config.toml
n_layer = 11
d_model = 128
n_head = 4
n_kv_head = 2
head_dim = 64
d_mlp = 256
vocab_size = 2469
activation = "swiglu"
norm = "rmsnorm"
norm_place = "pre"
norm_eps = 1e-06
positions = "rope"
rope_base = 10000.0
rope_fraction = 1.0
qk_norm = false
attn_scale = 0.125
bias = "qkv"
tie_embeddings = true
parallel_block = true
extras = ["capped logits"]
init = "uniform"
init_std_qkv = 0.0493
init_std_o = 0.0493
init_std_up = 0.0493
init_std_down = 0.0
optimizer = "cautious_adamw"
lr = 0.00228
lr_mult_up = 1.25
beta1 = 0.9
beta2 = 0.98
lr_head = 0.01
grad_clip = 2.0
warmup_steps = 251
schedule = "wsd"
decay_fraction = 1.0
decay_shape = "linear"
final_lr_fraction = 0.1
batch_tokens = 32768
seq_len = 1024
doc_mask = true
train_tokens = 111600000
steps = 3406
dataset = "wikipedia_en"
Each number is 500 + 50 x the weight over its row's rms, rounded and kept within 0 to 999. Layers, rows and columns count from 0. Numbers have three digits each. The size before them is the row's rms in percent of the matrix's.

# v: layer 6 attention value, 128x128, rms 0.073, rows 106-127, columns 0-127
# o: layer 6 attention output (transposed), 256x128, rms 0.0768, rows 170-191,234-255, columns 0-127
# gate: layer 6 MLP gate, 256x128, rms 0.113, rows 0-12, columns 0-127
# up: layer 6 MLP up, 256x128, rms 0.108, rows 0-12, columns 0-127
# down: layer 6 MLP down (transposed), 256x128, rms 0.0729, rows 0-12, columns 0-127
v106 120:443517547612480432494532511446412486559462453648551473484494467487481506501497449578443500576567415525497561523424471490542487524522490459563536419472547468506485500509480512531440474592574609453507493488516433480474485538491466562458456513484545564601579574495493544494528518501464474469490416416501518425589545513472584500423482513635501445514506491610464540463629475526494455474501
o170 131:537521513503552555478511499526474413495530626477501531494521351465532589536442562552491462492500511565412520515463456476474607417523512439495502406498551525514586557524447456479494550552526507587511432602506462560469596527471539476477434426495504506487543437406481482541569436520617529487468538489487437457443517523499493494418452509550522492408544499444431491514522583407413438520505
o234 103:421520534467521456554541465438451438536495615570476625500501378432540525504450542473508468562458485518404500563502432475464528449509474535469530424554609596493551553436499412505514544519535472505542518614556463497486530591502510543504518393537452586492489479436477488459492411545580451504459533492521410534443435488471402526515439522518491476500500494419466512468550519516562443555424
v107 102:533547473490506534447516596496535533563597505462520458472433575538593492535515559440462475491404491452491398429584585549497511576522573537515530465476514551424551532419502576507555491548472533589555550563573563437523462548522566464452519475512536356476512449452505514492525589522484572452436514549539563399505508545533515450445523557462439520564571517492473414514490587522485474542535
o171 115:537431497522437498527489507499480494542511452480438460513499657454643477476487459551449522522501470492549494442507537477459442643453461526468517464501430555452495515467481476450512461463557526506560545426519546425535506504526582471512596539594570486580581463549443496516544594598565525553561481429504546589529504451613574464608557516553510496549505513515489546461493421499528457501473
o235 086:502545554511558460562445438566570481550470451533522366565410547525581464389571505437462460485492506433550468432425475479468566586491478466456483556470422521511502410411443484499490592532542450580513559514504509499470595470468482455528554485565561606534522493483439538508627531542473507512513519452493557524477466457527454431547503565500405527477441512477521543539502447444583420505514
v108 108:479650455412528453522546474521512575439400458549548561584479497468458576509518514516457500506485474554398512497552446532487463567464489495522643558573469537492507469576557483527406508520475480451535452533472443595472537469525509544443491546496471517485577547474498437496495515543499552536518534521524528413587478486530417446583455483537464509377523567578514567548601394516501503496461
o172 127:402531475507492570535550510516542479442466419476439634447578487486451598560496524465531462479417543503548482445507547505545544502522472457484519476521445496472515578499541577547517525566493464405415421548496537496493520468484490542555490547423479493512517530479504539447558572560545510357437547522457458405480477503464517393441401488603500468463445465469477576426547512411553599517526
o236 084:537486500491452472436491555519522545504447354532494574437478526495403519525537407492531495442401511506543477562541553525497542578583407470554518490506469480476487561406404465507488521549448499366462448483459482452404514488523550456481577484429561505472537546457522529432559529583559484445501484507502502446450464537513556509490470592470514408453461459579468555424568482366534533490522
v109 107:598502440596427477439488483509532426422481472565508462385441579518489514499567515461488550535585536537558551517462504485489565516462520464447445547492459559471488489429429458486430577523426471478575542580525477471544480513449413514518562449490509398442510429490485521522544463519459435557492494520496496504563485588422633429362496450512584477516480536476529476476462557529466497616483
o173 114:565436504540573464477458463512504417528545529553472473537335511510555460521517436594477685524514494434522516548483559493494447518520471538434457394433502439491522426499447547447528459585504542537520461551584450448514447516541444486388499471567595566508566502510425464482507489512451441529489518492429539550435437417484468458505565481402448506517450481520516446550471482480512481515528
o237 106:471435565551606533523546504456419450572551579563571494489416507454494480509505538561445587518594507540494471494430591561568430511530459482417474406428508530492508462494422514469471530521506504477486560575527448489588443601529543489411495600444625593501495459503511453555521504461514418569531534541482487495496444431506539520506516421452557479454522450553467407463450529458480451504467
v110 097:496564469484503480523512513488499461522512497476546466580569566495574471521526546420526468534436516485514394448530546509531580548556431510490507420473532607551545561435508558509510528547424606549543431490451487484450462557458516467588548458454479500420429435532520466498520498461595490468512482425562467461483534482453494542497543409565621414509496490444563428496474601442531570406378
o174 113:468573472539517390532404469567472551511416431540491558398536499528513509462468438488497458446428550584515513537464495420415439506532579579501488528500504527482431619450494441554521385525424550535545563500514481413503503474531471523571519503522531553435497504517525494487428534500680489547508556446498492565525509438489517530538541521435384487528540500458560499499509451529565508540405
o238 088:460382533450543389501493482471462514488437477499433500443507449470487508455478470592459434528470420554511507608435409448449506456528552589494520532488528456590525536456472434547539486452497570606522567473529579482469636410536517534505557441578446450491433529502505461577443563462447532565422474419469494536490514481386511485514549560561516496459522573499540556479466489494535510561458
v111 099:502477498439427464494537442491562462428515556465398437372531521528465499581440574505552489522515491500481505418537554524501512521465577556487531489538512514497565506494483507492458570567475432502492636498436482594576497559521612461456484502489523511558449529517447578521558539546443562475519465577368517433477609479535492566556453431481523528427479639467459530505496491498589538471518
o175 111:524513437531497483455502519539501500500531509596554464500493422498533476602499482476483466473550518373461436391578571440455510550500474438512428554504550513440505495490538508451491582520467516442476602465515526435510501440430486363556509566438558472505503570528507504462495493581514581462476482476489618533467577430496409442506543600507430560554520569504420464515478545536604428444540
o239 090:543496422539496476536516477550499474514483526504513407508586405400511467582546492427442523453486573464460504373595537533563546470474536449520396549521497442460569561447442466519500471541464472447412555462507561415487492437487457391572564551455496465488528484574504551498510589614433576481508452544518546525530546450483457489588515567483477458520478503571444523547521524475511379525496
v112 110:443423544562423490505524501480480462528511492455527585553465510497579475562427422466511499476512575436543496546449490452435492540478392436525466467441486523424547470511491590517469454554523551415454374502401484348506540559435534500534540482554553506417518474499602499477504495476623489619535504529604475547513483504536559465492491465481594496424538447530502491504507419546504471544504
o176 117:492497487505516515531490419513414545551379521490575533467489604535483492476498453484525497460506489522523526536469418511505472474446539589479545414419424460456563517478509516520459489529414505535537426520484436534556473626473426563447471368523557509523489466464590509582546478495575505522503506497511512460549528435586453503470347351423577566491473437493503452552517456518522483543524
o240 104:517476489465570472478479408588541488513425511459532522538526444543518493548482507489504499494532536468504546537459450543534511477482480490519487398424426517508512481516538542516472443546474527556532443531495519516540480547567483576400472494471564444519490404381560462504532521499603506558472524606535418453561580524583356424545317410525488509536438520547564461546473476565466520502554
v113 100:424454495461460612535520491426475579555561408498612533488463486565477517521409502449446509456519411500475465478507454445500446473515535531453444517438548426460493549462508471547423481473453445485452425479508452370529479441526511493471523411467478470430570465518472520556486434471563483562469600536415468541531486525496569586415545513426531529534525345575503581514484530497491530556512
o177 110:548539607497538563550448515402440536492473529485504544614449505483492506452563505549520528492547473481511543505405411566513576422518550546552477470493502452456556497565619437452490488488561605529556438395513566511586506571529512581429481504589518487497488434428551492602473511422528501538419455485472515460504585487567592557523467515478582507469439509538491474516478476588452516452520
o241 097:504584544481507587518512540404463476483498554460438588547405664544493523511506548496580423535613515499527490439527477476525504554472469565541539408426441503454527538608632578532537509537535538625466475466498506486521546531449482514442436511510521502521567497478444489586498517550517511505440464571544530435483494481444511501506400491564517459448442466474507578511524439501470535432425
v114 118:400502472516415469494512471484597464454472522462586544543589542451460499518510489424449532431495513484531522482482557562507511439491535471438462514553516572451551521445507471402431531468446462571504507448482478561540515524483544407474583528592468492534406472531462603549552414478454479459499439639362599457553489540480401472491539533575477475539580507559487480538531504566526483461488
o178 130:458520518470547445423473544479490530551523559562451497441502609473500480528490497577535512543564620428528470464570555552537485467477446450487485514565504527469535503461630537510441544595537540498567567439488564448522453503507530389446460479546537401530522587588554489445478506541469534483559448574451567458553525453482489455495555519498456594449617496513470446511545577435605468506547
o242 095:480591493499443517453620502389490490429541543541429534548462559507439476603404469557459461470523484398548451458562490492542476563405515411477470478490438491550534540524563548463426588517484580499500506499510564457478486453498397420509424446503563460490453517519495441551498451556502509498573426552449581458538501467435496492507532478551497579519625566553444456426540513500565513467494
v115 109:525504447465479507540541458550478501451457503512452440430471479511495591453530525588511494508582570462363558552504482502532471556608414513502510509483485479592486497531544362573404563527510500497443525523555520470556527398454516547438426464464501540452542480500462555447490548443484453542549550402491612440586437580508510536592555506535591553507519508541432517520587484444534511487491
o179 121:452436488495468512581476527457489425533442551522529578573472357482483576514559509499479566498471510490534487435526539556491493475506456438525474513456482482548578428661490438511495526538403476509391423499520479453478496471521428595476479586530523548470549502410491467527522489474432554424463506497512440441490454564438536529513521497470432426425457429423529526489475595550399567494423
o243 085:447471512513468519605464534479565437503496518514534538478463417475436506461442456478491568492482421496493494448488535503503459580580496406483458491572511470541505511633511453444542532473443545354484512507486453411470565501503508551397570577506540520481571558445408473507529546464491524534524423408498419409517554573437479453474538479439457513433483516414450531477427544574485516400434
v116 118:464514403445406460458453446472527504497521454517490495564530490512559525559505521474392427510569486505510529546330507539565473517489506505465556587438414480483477578546472528469466518522572527466469534489503417575451507526449420490480571471601428536524528473463545524511430473488493397543504545474428455537462407464415464515535498545594349448501510493464498465529457578559496555481448
o180 113:443503459491484544423479472478446556504495557470491556494582519572506556469486527484481622588477562530482522516578531493445449436488481537524541481511562410435497479470511533480421537542594585576496502526446520528511510489447469575535408438507416458484495617521481493457404517542533486468528530513534440426525371584480520634503650554496502469456579416513449473521517508509499566526512
o244 103:509516513459509549435548577349415532484483558428544561501461557558527559449408481510482482579539535531443468556515579459506502420474461537439495505544496505521580544444463549449539428558544542572481472512515548574583530539443487584530425413446465446496506556460575522457381540437532453570521457502473485474529414589505496593520540471501552496465557459487414542532516545480492488407527
v117 109:490454546502528458495485575476522426653511504511527424509465418464479504501388462474444476479473493461511478413539469462506476499519467559553498459546552494460426503497537545387531538493501552548400382590387544427551489531518460544458430515507450498526470431513550410539510576572503545554486487468632515483611498507538547537499528529478500511485438571455479507427538423450522477605528
o181 112:475509533481432545476556498520523539521562568439550499531448534462605562447528563510522449542529347441444459491447399423480513524502540543476458462521528520481423467518411422498517475414431468516563443528451507526560531566525562569456513561518549466548532474435471528599501545551512449483503535492490412569486605541563448468543385446464666515513456505540506478459508492482447469518505
o245 096:496461545528471451535494437562511535525577479468471559521442534513487576514526517515544386416460491412423467440416510469514472568408542546445479440553537528395531487448517484521554425470519479532554497499514524462420591605440510481499643539475479547483545536444525474525592518602536558446486446543470455524532515431529376479519413447509523505472469526526564557498496441459502473477377
v118 098:497608528523473589495406466535516557514542509578537457570489482522447462489480502522479475414502490430494583579434516569470425512457552554524530511536452443511516485479549574447600381531591503508469470506595544494463533548466506508500500486441448517503438504531599456552449514510435489503434545501534607479609572499513448426537425427455421440538484548471508451474527583507557579461402
o182 103:525517519465445553501577411465581490446482576449444527474542577473498569467412516466531473479463550524447477560582575499483494506508479511516430566446435533515489503519438628474622503493574501614536486595534550566483524569469468522510542506409359469510520598485506451546531560537511569599488432437469463576520587560534483471490559506561494462466545553494468530461480504538453566489481
o246 093:496464434467451544545516504376536591480525509455442515493542628518642506428483485528482476576515449542554418459573536451445507554481486495527433496517519536438457403433492546476565474492474477590522502574527423504492480516450507577524480536552473544417471570490547457532472579516501492573440372440563529615525535555544497527474565507416446492560495459510571535487553438514498534500438
v119 120:440401550562571536461438573495525500535460492507554472480481542527401449505457453561435537497479435457534497468574522466366418443444537554511594528562439539484392529569483513471441544515585518622447436524533516572515532605514469439423537451498516444512496428497479508496530567524481462427434466594537424510546553548535537500481467549527458534580493582526555559469553536510494506511456
o183 114:555487498439488591446542544504476541508584506429456381494514590459596507511428554527533447477504556424443453479420471558494545565451503404491411506558510488452454474480498594492491507460513514514516549555467452497561515482509612445478459581587560413563469461554549474469493516600512491539495494474416519563437545494498488491519447491435607497518540531563478422494486414445542499364500
o247 111:515456433551462516600561477487533496517473492490481498561531595502596442500445502516418384446511506454476437458485518458456518592510512499565468498566462495364521477384462528497498464541531533459471583564487452441532489486505542449484604583495526521526569534496470567516536549634506566525479512509534477543485581428562488409521381549487544561507481534581508495439488443467503387489447
v120 113:481492520571525436469529541499554455474461471438455575415504454509482484522523417562504593484451530455535490434554548527529506531540595565530468494568512425587472444545503561437530550442472528439400437556549520450483512483497494528418443562558525517487608485533419490497473462507500518536517516448652590529526479593440554453511612560481439483364444507453512552490432488517533556494504
o184 113:543505522445442575508516542483508457585611448532514476473486494485484460472468470547544491476461389499535438465491473435542571484473462552561488519490413491465479540529418464500489541457427526373559402460421488475542447521515582579510436541414586440473471566502453557527528494450496404453485416444464535549489520550585432500512558415381548480509453557440483491411424522513453485438526
o248 100:567472584506422509535474521527504503477538566499512477486418451533507411434498436515565442374511336475444488508544380473506539471463548505559494498515452576521520513514534462523477573400467456470571502435490456424474412536533513448499498450418577558427554509483520548500512465450476459576498465524546467575440565548515355488485498477468500551489438460415493453456558513524469502405517
v121 120:399441518509468464458537485501568574491396425505432520494498539519424553476514529516396509509467550513509440558580441586482432457496526467511506535511466555459415514518502486387490554447560426542452548535620456578473513511575428444406472499536509499586450524521478600407486427508430556421513466550451474481530505452516552527482548595468425497528583486479509525521486557532504595562479
o185 133:546460507531412534432528602386510488475505427471455511512606561446459472549460530536465527496519501444592543451487586524469491490513492417502472556637535470438431456434541539521458487505579514385472523530563448504551464507462560444428447569564535379492481517558566440425452486493503546406552498539503471476459534585478572526526532573493516537469559490567459462483536512444480471444569
o249 094:606510562446526517416586563460429478610561549489479461493556500427537399556425512566478488497547525455566522471511437529484495559443516422424479509599555514517538491451538532571463564435527518443516521494473407533533421500540552461481438585464590480552441479565533529470519456535495435578564455464489502553539463559513441528573464524486561559462576589565480428535467519423492496460559
v122 112:463480472521412503430528380459517452520466580499476573409498446450446453429482477530499556548563429470438445474511545465500576398483542562475498420524583497519546372522488466535483531585455506486478494418538502624523532507484516523455519438565482458575499573496503565537502531552429533461503468432483510520505502537474473466604537520441547559601470620490506471407572479462519472451571
o186 114:546518471521538459518531413539497371507556551593539497519522369524500494523468503554543443461562422389376550425494498525490568501461467449515454502561520463443496482467556516443502556508452473477536556551487425394437530432492472486541505554445413487473568527432515493528564512511390489548567459554471478504486574432452364523419473544506563543474572503493475457516458561523520458546470
o250 108:566612505524435569624464563549474472516514542613489495590596499494435522457532474575446536461494502424475437421540564453528524461526485418521463528613596443420465492583581543488507536551539509509433571436513519475376506547463523395507517479501466499512524524488465486547589420474469580544474510500506497509524443480507418499483530528511486562458600546485455474575475562490518474451515
v123 114:496533463495394456484457521519451436441561512437491484555526423493491534517570474495492436507472394462397505497423515505597515552444627549482407455496568511487516429429564531445468477493440466580547462408531443566511461480481539537437468454574435433439558528496507420495506480511446507595463505543401470464402440500458434546427516516482472488550523528476473567407473490542578498435533
o187 112:467565512495481537568480453417456493541552553553449555481544506460508529393496464543517536524500500411477454519482515489530525503519527596412464438570588448326497497565614472483470533542548559497522478443490515489388557507508501447524564416508401484472542538470467564458462556491346463432492492528531499460515414400523518569488623531501491429506477523468475514474499565511527498494465
o251 101:490535439488518510486469467573540473473566556519448478544551627418508521438482535529444529514603452478557524504516516547469519492461536504518479546502559535453574478616613464506542540569565472499520470468486522513371566561427415423450556469502502537453552609469551531546526443509421544566508486543566537527522438442532527451554617521492424434439559436444433536473483511481461494425450
v124 109:491507482473567468503502483480469485552474488468506338520460410529469451481445550563471515543601394483443427453447489426574473538502418458574458469488518495574477556470529515415542424564517567492483517501438611510551536475627551510516579537430430558542523486502502382536502473580532494463560490517464536489527487562456513562544563587578511541449442551483457497479599498500490439527508
o188 112:503520543518502584505545516530496494521577584498631524501451442468579523459524587475566329584536446548445493398546437456493539495511447555567536540469478528454532492561419372513510499456471482541538533554476576524475573549459528594525483534521462534496486480439466520623592473559434527449539503510520466506533539502521496559477481508529580468502575525559474539465486580437488484475406
o252 103:432537446467562436574588460592545453434574525456537628559432429481471620520488575487545397530526477427522508515481517535461452500487488461488493457478494554515547513517527484471507505487459423589519513475432518540517600527429547453589477544406423576482547460404534440461522467551443565495517504448519497445528483466432506502476464440587494439463490519414540613417512499479526518464461
v125 111:539407478447539574514457441495549557490421607477422490577484539506526545482442397459520490569464563478454522572499482495547482498511463432472453477509452489497470536523520492543541532567431525396489506588544502397519467432492453441520507531457553622524417566564438497489533447485457489402576449468487485557475467609488438499445524436470496466416591509440569555493486449554417494519421
o189 101:528560484489520381529542524620480484479407396494555550475558482502384466472451477422406613516454539576531517508552479530477467523576418395472538570466420486524494508576481549525463591525493407478482568516585473550545425443599478513521501545548486523508439483454471461405463522438517533518517436483517490434503596569557496435474502462466494537507463489449553460494496483436545507467551
o253 113:515471535450495527429514557571454422504437453473512525499542402531480506561448586495561534515538541544536582491510430515494496554483440441518564475492463394600501534486444512494410538436523431412469488576568529485611473444563506582548406514545459491531408420505533507506436462457563507400532458505469542461545606503531524513558449483470466468574512471564460428462542499363458496504512
v126 098:564531464544537469560559464441506484536543540476504504458556487446549536472584496507579502495468455498480507490476412533478503523507454596514497507507566540566601519454559440458428397567447409500531478478541509452553534437437480536471403533488496401384558474557516512561486534513524550568530434506444607452472497573529577529560590479609630521520551534497436560528524464523547524491583
o190 099:394509577537527578558500449554510474493585539528485484603403586451531506440579506511553498513483516437591441490481479494534448460478561589470523470394449464526510452600532390480527523581454467463496463354462533492510570491521464495451482550502554490469531485460439507601476487464484533509494522416462466494392532442492532460453470487488411509481402498368492533476443535520483447504471
o254 107:451486526543557453601463463509563414565516504549469534583461446441470527445478574494466550447525468459481489493515456442528501526495531544430477497466495466486553518583538476511497599500504552511515430414544509422417609497483432472482581496442493552421595484471476497544589472424347469567503507534482496487518517412435510484467568485441463531409494558447527499453462608615429526493461
v127 103:430538447512514552483546478493477444490569489439475532567504491533529657613465429410388468460510457449463537505480547515532524541420471550498467530463476523473477445543441565460475430480508587548444557481500430419469565457522553473553473429544562492603461572508477596496476476453519515554439505508548409492452498547487409425498587485556490499520566440510513471501577459598579499560501
o191 106:499546498526373577564418495408484539590397551495504485488528564544520515499493436487464514490475512570587544508604525502523501435534487579435572502504504429448561496524501569488523516603538540489481420539418545499451546516510471502481504411539472581475490568527507459535559563526582434527551528562535502514566589553480501499489526510581541488529569535549364483605591503420496471470466
o255 089:428551516461387581541530567397535540469468551458471565461469534536478536557439503560489520544542443495495538449568509516526609497508490579487568484597469446513564488502579631467562633505501473517510463470496503491516456498508538475486473404507496550543426513518562434475491599562545440497566479511465537487565628514534490449494389459565482529449462496502471420572545414547511516509479
gate0 099:559584466540460459460472514506489468473495488418463429438451513429490586395497599515504542514444454470484530603534492473420414477386517580483482421457470551447503474474490614409420479481505521509449482430491414516514524507455485446467449403490480578500555401545507455403440540447420487497460511460578501536509401444460461481440541560584501495474518530519474474505457463465584472518448
up0 100:468510564409490455510582484496408377537502390531556474504467455402453497368522464512480507524433483477471562492517442522517536429507487514524576479476418440501448485491417451584508493439514526581592471422527504534524493452474512523476440580561477392474538539392518574510463501510527456490424482485435543508502462459449435634508483533535473490437507469588486481548503489499439582500424
down0 099:478478503569510420544471473318484562532464499511465456451548451494462511611591489444562481482575535539562550434439455484461509530500595567507457561548407462491473540526467427492433559574442421538563406481459477520460525459516477488491495621484541537549483473492505445596435526576509522424544533495515555545512561493450501473439492495501549549494586588486523486483578493437462568533543
gate1 112:384499522431533489557582611549386462595598570526502418539409541446568568457522473538569488467473438528475556570448471506554492471518496512494440476492545496489548530455537416516464435446518536597427471471494478517469555593514466556542466481585444546467480579543469454459503521552429554512431491535463501548471467504541455494496501422480509482522517420613507542498494445451412436573537
up1 112:456507457555495399506574538486511421515500433432471534471474511474420458478439514483503510498536556550449436451550446460497560458571466608533501429458621492593505539458488500547523474463451568547477507519406484597476597566501469573462571535543480567518448478482554495441439411553534547446479475477486436517464506429431426612503570439419512471501623556494461585543490515495469472509499
down1 106:455398561413540599514514498507487488539504499553523477434489560447418493490424519553503571621500497404589527499477482412428516558498490487432532512485508534421472478495501505507424526432553359497538514594487483480468495475513437510531413509451441528553473527480418622462498538520484496533451623505480432568550495522527476495609533510483454408488413398499481558481468468544494545473507
gate2 089:485524492468526524540554487514520514504517555570473403561575508566498558472584523524452427467486610500437506586476483458548468551492547500499414534472452566534576451459570521444549589508436614555430544556537460521470504444505580508483563462588392546445494447493425439433512581468447477506489507461430543507408475549455503493529492545560439442544528537659570492504488472492495494436492
up2 101:538589519534463501471371408486527452504508438432480479521590471540592461510533603507537513530556470462445479527517511565478490460476454452529628570513549588538431520551523417386540444566446539600527569490540492446470469508533427578528533560519565467578513496500438560597504582434488492504405507471492511439483485518415479504554516480558479495560581553436481489534474535490459560486527
down2 098:547491421486501512490555476447486474544520511395570492484474424388495528476420424454556617517473387547468423574476530493484484512460468492488562485515501552540553513497539545472480446411494496430466432467472511579391527452506435470443504524478564513548494484426600347542434513447477477492484395499516475497551477507433575558487495479517550506464508608510504460514583459587517569511570
gate3 099:599549502550530557487510580498510448553478521609465450432394549434454411486474537465527446484531425477519612450497538567406468443468510495513536493445502506479538481576482516651489492563482569533547528540497504577492516540470463557523604554555447519488436528500470416554493630567515572446471523431498443486504476538561440496475482487471412522412397506525532445481537478481447497470516
up3 104:624510460555517475545476446500479514471652474521379525494534447484452501554523436434541413529425494513515452487529514510453492566468521552361523440561538526471489567491532470538570505544579463472544504495483491582442525494498468426524597540506538510454422507499526455463502567583475445479514537423500462470486489446493479462537403465504527483537519671490567552474461512539439559606530
down3 110:531498471452431528458549444413415509469545467455540534519528493554460522495593449506522574497488542488476441564481448446631476425454412555558535482451487500572424535568436480553591435472457492547561576527458421445464519506540473458497458567419527411475463511633526536410470371528455435546524511536505447538478604515421535505478500506494489505485484517503426443545577488538524556508519
gate4 098:507545529536563512466535497536500482470439464448510551499512431484525434512469424489538444459500560489512554544521509521587441541555480423535437517469470496473503512569546408515491476517390499421480430624416471486402572517553488455542477520491462523597452398499467410483598450597503528521543497533507436467364497577549481483470412463427486500459514529569539483459537384544530475599486
up4 105:513536509434411550523625453501500422484519571545522485498459528544609508530580350383526515498519546528412450577556510533507563483513501420436573488437524580476545500518491452525419413606438489601518538494538520436468506497448471444507521542514523498449430500510404460456440487516466475485490449512511506451555494438478451315474489498536538465467493447508476540502459482508474474512529
down4 099:515458563440539495513535597513515490401540503534542480524504443414498462383347609527553512557484525430483423503474518434443528491433540614419462563499509419467600496478494553525524508459535456533446412436502463588469455536508481507412531505478479600499554508568467505461504521418566439519490582497532570565536460502559470600505554501445531474545509464460535546438444492509498455496503
gate5 091:507622478512525460549538630528476456548448436484509533534466538493594571437538550583550482471452494500463472486477460427450493534531512490525558526532503545533489436486484470484433530492470553520504411559526489429556428567541519514535521497465492471400520491504550443436540580622506644513493523538532461492534467456486490459444508541542513422333490477599543545559479423513543390493514
up5 093:510484495505510581494588510543563532531549493556544451407599562519460491458464467581500502386561551461502532577405532503391414469594522527492503507501439574577563448483426459520369537556530469480592567487524529474525441543535540518465522431487502512494429474577453521434477539560502502485454465546546548513451483479497497558471523507359454475501535481564533468553470495565575422525576
down5 094:514564460593482446498524447562510478529533446528532473537459537459491487470485509571483383427521531485491540463620424451428388517573447566560524518526628529537539483507408458513473489534553508506531490578499471446551511591462524524452517469546479496505461445492469484463502566573500548387461487544533585521465464487569530474499609523433535416491533466579521558554383503557521577439573
gate6 121:522534432448476461464509441487488490498479515457472501468423463501386514468540434484576517465491423523472511462449520536489435465425505445558515523409551388486547533514451488429415573372530572475490505528444446513561535544505495636421400547452485491541485416511463603523447547514526503603507494482540514486492359464499470543491519565561470503445498532572490440564391453477471462506469
up6 108:427453481578505381458453478504439431575552566478561456520477484626472514401501466456490515386430484499499563463523503470508451399498481529591494536433450423507532460539536478350462479505596504445412496528510565507452514606469504579486483517401530438473516619530506564498479497468551489460472454538524487503523475571529482499497580586572540461489498507543527569517533520475518465538453
down6 105:532525495459512486506588494464517514475490545479444466489488522517567485465491544458498439477498478500481489373495524559497509432453532450502512587522504474455607426611503430551495435518491522496555441502380481512516360524597437433393472588431473514554507551489444511552428497451552473494580437519464446531433481482482545577467463568543431549531558491561556448467515533432377580523440
gate7 115:472498489569512582455546438501613455483577482547432452474579452535431463501438483527495462459577473469575583553558359443474425426601521525559507430454535527564512460518481428519464552548462465540512440441529449540504506485491479555449491555433449473542490398518477485490424621484557501524458471450474553501474482528491525507507610508438610510574598552508528502527553480536550522554518
up7 105:452475498485502536517519560522410480606418504485561480524421513595584457459551530554525479614443427476478429411431520612522524500472584471502538523584508495508433471552480555443554557420519565435470445589514562538419386501565507503521480476480510563418549508519479482422582440537493513462519529565492414579565425478507574430485472452505475512511457467509561501527456488460469473469558
down7 098:493490470485493555493562544652497504509479554454488559529446490508595489477437585597528423557488427452480536450426504543484481536458546468494503504517573471546450463592477538517561473500441521512456524534549571497495453546577549584512464407449516546499497502517506480409604455562494486471493412523518466535588413495590625537541485480500480415542428489534490553504553454543415433474603
gate8 098:563534519488502494488491491504491521452547456452385527415498442487570464546473464520551489536413527485528532464570481495540536510509626549589500504425548452491521515521450445581535449466453443483462398539464515352472552523538554428656428502464490409476556481572601531541503495475551477473515519479491437579480538463582581426540575432466521498534465579440521491483488454461550459535513
up8 094:550464536550541459410498402530562503525527472464536498426507564548575500567572485461462495427488462441545477474582491465452429530557556618517477532514501521505533453444562499552492519498453531476526537505440562469564458586433493588591484464468573486418482470540456479484483487509547536507538591429602524589455551484523452439496445490418534529472550461477519671610431476521525499518460
down8 095:353448441472436512518473484473425537454398481511536444557526462463463498611462458546518443463472479518418484467515482470494536567311497502527521542582545432492455441531464527444530524425511392570471489512505503506491530497521494519503518467510440527485533558475591419463570426478559487491527442483441542422540532466537536539486459477480516604566504520541495480459498488512504477679541
gate9 107:503597519588454523420518455506482507499427440497467431497485392599503471488432570474557518383547466493539592555414485458545575503500584497551500390574527515497536495581469473462518420452527517597537505455476533508511443570449508511560450470424424439548555555527506466524491521517520419540498455496529495487462437541519549490547473451501514414506348523532478480422434451444469456507434
up9 101:505509576534459545547579470559456470455470490578450512403433550400337434529484476516440528485469473429465482495583494458522488527516551460496542476553461572477440548554428484509485538482577574487465480478546676582457536459504528378524541525512547561476532576536504485430501443478492586498498456542605518531492495434522468483452431486523482553516483521498515512470573452489455532519392
down9 103:493511465511479475539486485518380472632470536512511471552465460375465524399544630492449534523436526413509471463492446522485438533508502540446451570524536593607431557621525425472487449588516497517499493448491515490559502454528485522571603378496570450536598474559512524477544572460484466517472524538474507511507470508462435480522456453444526543447549461502496571486525582466494510560429
gate10 095:473434581563427537523545524451442605499434575485401477433456497538436376508582464473516411496580560446531499511464421518507557450480421478457496554509506356556395512471511537544530513390521528569580398497492427511520451548512470485478498441545444436511571510471469538467491553529470529524437434514441508474491502571543461480392526523516491572591472476495507527492461549485466494516537
up10 100:492519624425584490644496513530504489387441478486555445586559429529491512510513475538464542527478512502418447479452541493513551466549509512471524569485492508609461411496527472525461442490451440522559397480530474532380482549547590548509500526473422454423458478470404478452545553534504565490482491507459503532436574480498467464571462425523541535457468496489484464543527531564467430450354
down10 100:509545482468485491565554517523520474470455493517460480545498473500557536505532436437418409433504551436481523576574568523471473476509469597582513507423485591502453505545405528459387555565507523475480485461519500507514479465471519504441581545542640451492568445493493524474575575510468487458475509547539504499561509538419555510421460489526568520533517525538585578521575576452372374404475
gate11 092:490484493502537457499518588507520406436519454452548547475468516511519528374547429438498479551478551581566593475532514521603530420546583586479516598483533480544385509494461570466555447517528498476536454457452524520436504490550514598491503513484539481554484577551411458617498470543486432489441498430425541457406460519470562492459518572561514494434428532458474515489393511541425481561516
up11 093:583396563463388606480517451528447499519409477567488490519498475469464491515438530527452499528538417533477500557522473511518514492470432462538546456480418475433406464527461517546466436466418437583408397480480504518506479479535507501517483489504459442513488590558451431519467436431412537529520512510556482506368465534545535527595460468431475500473462415451524516412471529385449577518424
down11 093:468511516524472549532572554647558567545546483511470424557465508520497462480516480551576529507459496490491551486441544581520507424540481501481531441504462524537446607567360550464562426521527403446494551499499467512492524541509479511447488604507417546484478459530527534558404532565503533444403544529638533505552458507531516469409534535437528520492530477517449412465555487519524417552602
gate12 088:528396510508520558570513613537549511446477499527509516481472556439521512455559546617520511480532420418545577519564502492515540566569488483545435558492467482515455455487488437373396557560492463459467416544554508428515441534551494442476533540552491464458557479502390511432472440532471557549500512422511464538544346516541537417511510531511427519390481489490498497528456406505505515576498
up12 094:525537441486620558500508524473481563449516526651507368553474496552508497503467524600435544453554521406533560491503497512518530523501555491404556514487439541561531493549574404459431412498494430561450454495519510498498517521493613561532476459552513469520559455562476490500500545549450382559481456519463420484552534555514468539464501477370598522491496524566546515469476494525492402455537
down12 099:538483549548542515498528505564474625461447529522481381579587556408509506458531413472507503518449433526358537510560487564500467501543389380527512452478544533549468457504476474482393479488526476520538457482590522448496417492493516553590560547445410451506504540546486468521466433483512535488448470510504539547496451566463531388428544492478490441413522514546468433506547418434503448523536